config = dict(
    norm_place='peri',
    qk_norm=False,
    bias='none',
    extras=['capped logits'],
    init='normal',
    init_std_qkv=0.0444,
    max_grad_norm=1.0,
    warmup_steps=200,
    schedule='wsd',
)
Each number is 500 + 40 x the weight over its row's rms, rounded and kept within 0 to 999. Layers, rows and columns count from 0. Numbers have three digits each. The size before them is the row's rms in percent of the matrix's.

# layer 14 attention key, 128x128, rms 0.167, rows 0-42, columns 64-127
080:466508532485525448513482450481456464507508480486516514521547562507479484543521455465597483458475506506517487532486535570581508534446538445482455502381422523422494458426478456511439474484517478
067:511506405444566551524507404480511501495516480532508573535491495522519538479539497465488501501534518560561446537388483432435442465431488481500501497499511523532527555523532555478533540444528508
075:563511442511434530488536543489474556525492529481513520528488523446455496361536523478539517511517534481512498517449539471441497442477508530575518395516580531501523499479516511459510540517460448
099:457525448549509501522528485460538443510481482481535554483487565575519476511506583560483505518520432454529531503533470498471416479475437517439477464460545536529507447489475515582435482571536528
068:551475492559472496489498490501498570518493494463532466504457434530480540500527510598428549456458515437561513524518479497534543475468535507482576566517577449535420457537464465477498503455493492
074:460514464535446470476482498468512474547445542470502445457480434526447473439471469500460564538475509530538516524524434533532511476498561584524410475564444531479553500459495531525511430540484599
106:503517487564476521496558562448487473486465502516437530473540440503489546446499438517528489515488524542554467515584515445489462488523586491541473451449531507476507527399558482578418527534529544
079:520531519557537491491487469539531519526486547565523574496528458518495544524496487538469498532500432483562488430641534509486471471484448578475508569533443510522500446462520450499535479524526521
090:456498493393532514464525452465433483496467483512519518470523580503520472524451523486491483546533436505501463476540515505464505453504473490449494550484518503503489385453533498534576536487481524
116:611461475503535476514459551512481465473538454489487441530491445494516569546581451553405493499491540506510498504534466498449486535488508546534522591472528497462524465468513424474510499466557553
090:491524468500465488502495497459490568507445462503512542480511570591446555471501493509502500479544505483440455515440476534431378477540516554498532501536565501511467406525536544445508523461496512
092:463467451501593500463496424473472445457406462452500497488476575485494492536541438534465417503566556536484462516510441512448408490496504540546469480478526494485482520470482478503542476490504477
099:489573558401511444484492510510467529525480574494548536486584436484517422598526508504503475506462450550522485467459524495497481463499508469541458530564444522456495456521535441478492506596477479
125:539421545517458471533524492625497493517546610539565583498487432439457507509488451535527506492486491479531558412575504528538548498486533469547503528516537504548471457563494470527470504540568487
099:520514477538481489508508495556489567510453490505485372446478484488417530460466482507472512492499566431462522493470532547508418466492477568475458509472552492534554541533549462519387451469519536
120:465503485539475462505476466482573533448402454485495523551522445549473488468502494564490454512518462514538458532486472464542516449464527550505531547485506484483516558449496474490563475545482481
085:492439526483575524511510481495479571493441496492446388451466463458460515532457454433498537482469537533542501458513483644525550486533569522553554542489545450562449552570471450538482456464505504
074:480522513518492535533449515506476449517490489502473608523566623517523509474456511495534451512485459478530502565522541493488443510448498388440423460460478505483500519485499548504507557526496514
069:488568443475459517481488473451459447506494463500516566526525656517598508406518483514577408521483473466488463544523532506490503516472458493491468416502503528457493465493527498484525546516452494
073:463547532483474505543513493540478514513511484474495467507540525464497492482521548487562514532539554541446476493428604490543488517504486439459505460511463529487483491451508566493442452510467455
113:521600467512506465554536496506440568484485441477480579524564569506466541434506517452562518491489487546469483533460558468489474441476431455476471463551481519499530495493599505450528551504469508
087:467520488463503510492494540461526418481473499490497492544495616512569536443522521529559493487570454543478516524465543498513512519525500494463491427459539536479478465482478490460467485519488499
093:484538489427574527527572499481479502500482469472483585518559574520504499528438544451546465526508452537487454479508502533428413436504420496443494517499494546534511456435539494477543509530479483
125:575532506486518537440566505523400537507512444456417540534517534554533497511530523491555531500528487505445478519569448510409466488512468521502547454441553490545529395497457457464486583448450510
086:436510531534524520570492509527517421483537525524509551552573542522475531536470492525555526475598379552576474463456511520590509465542529458486444495460515533421465561524485539576536432513532498
087:529459504498510519449397468526536474536488517501513499438547533516581471581477505590495478490498525501506436474563501527521523502522501473446492569482464519559500420510517410494491528521504443
096:442525503486415470545464429516501502539534509508493399517483509509529575435509511504574476453433535466537546551478488518545546516422467467526487462473460523465436504474517439496528514549543557
099:454538489529543491557508591466574485579517526501544497509473485538552508443516528558416500506475484479613519514471442538504527525448529483447534472528464492460481549446512462458483484526531497
120:549455486532553475485500465524481516448465497511534474508472458508403513544469469533457494515510471510478489473499412549504457442494560546552473577436595472514503594539470500494506448499540490
080:524473475463611592495465541436477440535546482495515475457464532469481514541505466469504466520536566545464477584508452558445519595566456445491497467458455509484473458449486510468485559518498472
119:487486499562529486502472582498582495619511505543580469476494535461543484473489509566518495510435483437443557520523551504508554518506473411486517418510467490503561491438513477487453541566443462
111:555451544447513520476492549576499551543429512509488443448463420459494524462534505560456519512455550388527479503525533494573494507442582499525548534528510423566567496495459460525535476488526475
038:391496498566499514504511478453509522497445449548395500491488428534544507541452461400518540514526520550488461535549541490480513513477495529469615622462535514489509501449521518546509531433480524
038:432497525489582550481456560532516487494529544501553449522524486452498485517535487503553461552542507520499518456398432452541522520466509472435501511562505502510486589568488447464510483507490487
040:456550487512457448458476498522461434541478580492555476507474398535510551489493394480445532497503465464444543487476438469518546492471541452546522535486568458494585470501530544491509383516501550
034:464516496459491574503574482460495533494521508502549581487420468482574500485480492469440487549490488432496518477518495558504526527478546499571438556489456532459467428456555561488459450488515495
044:497506524513483545451530473545484495513512560509569526544471516457537528478446512511600506421485523505458512464553527432492554493498514494545502540509516543500467485503512479492542524547436562
046:548485552506531546524527520531446432467478540491520481484510529385458528526479484533552484491518540499414448542536528416501519547507500526483482502535564521555394502517512494517534497547493523
047:425489506462512475479528431486578498439478468534525454483485500516562462556527505520512531561473474523547504477453488525427451492460469501498495519457497487480537552529445487500450517493446592
046:464491492507532515513424525556537513401506459456427493512526450521499473537510538462562504457589460486512610462523502505518536514580453442525470423446483468495482475466500519454504527486565526
057:502468503550441497496450487495509514411431470405429507493501484487515496529491489482564507468564441484470563476492510522437547483567445476468481419433443408462496458498490483458484592485563525
072:521478452511485449444475469549420475571429446681378523451534553448499445545564479472485537467552515503517524564507444491485513506496501504508491502464541403501495483504500462483474502495461508
066:436454527529498521428507522448595536423461479378578511461442458558519481506547449529494494546413501500486536424470540517457531554539491453503537491487431519496536475506432537522440553514533504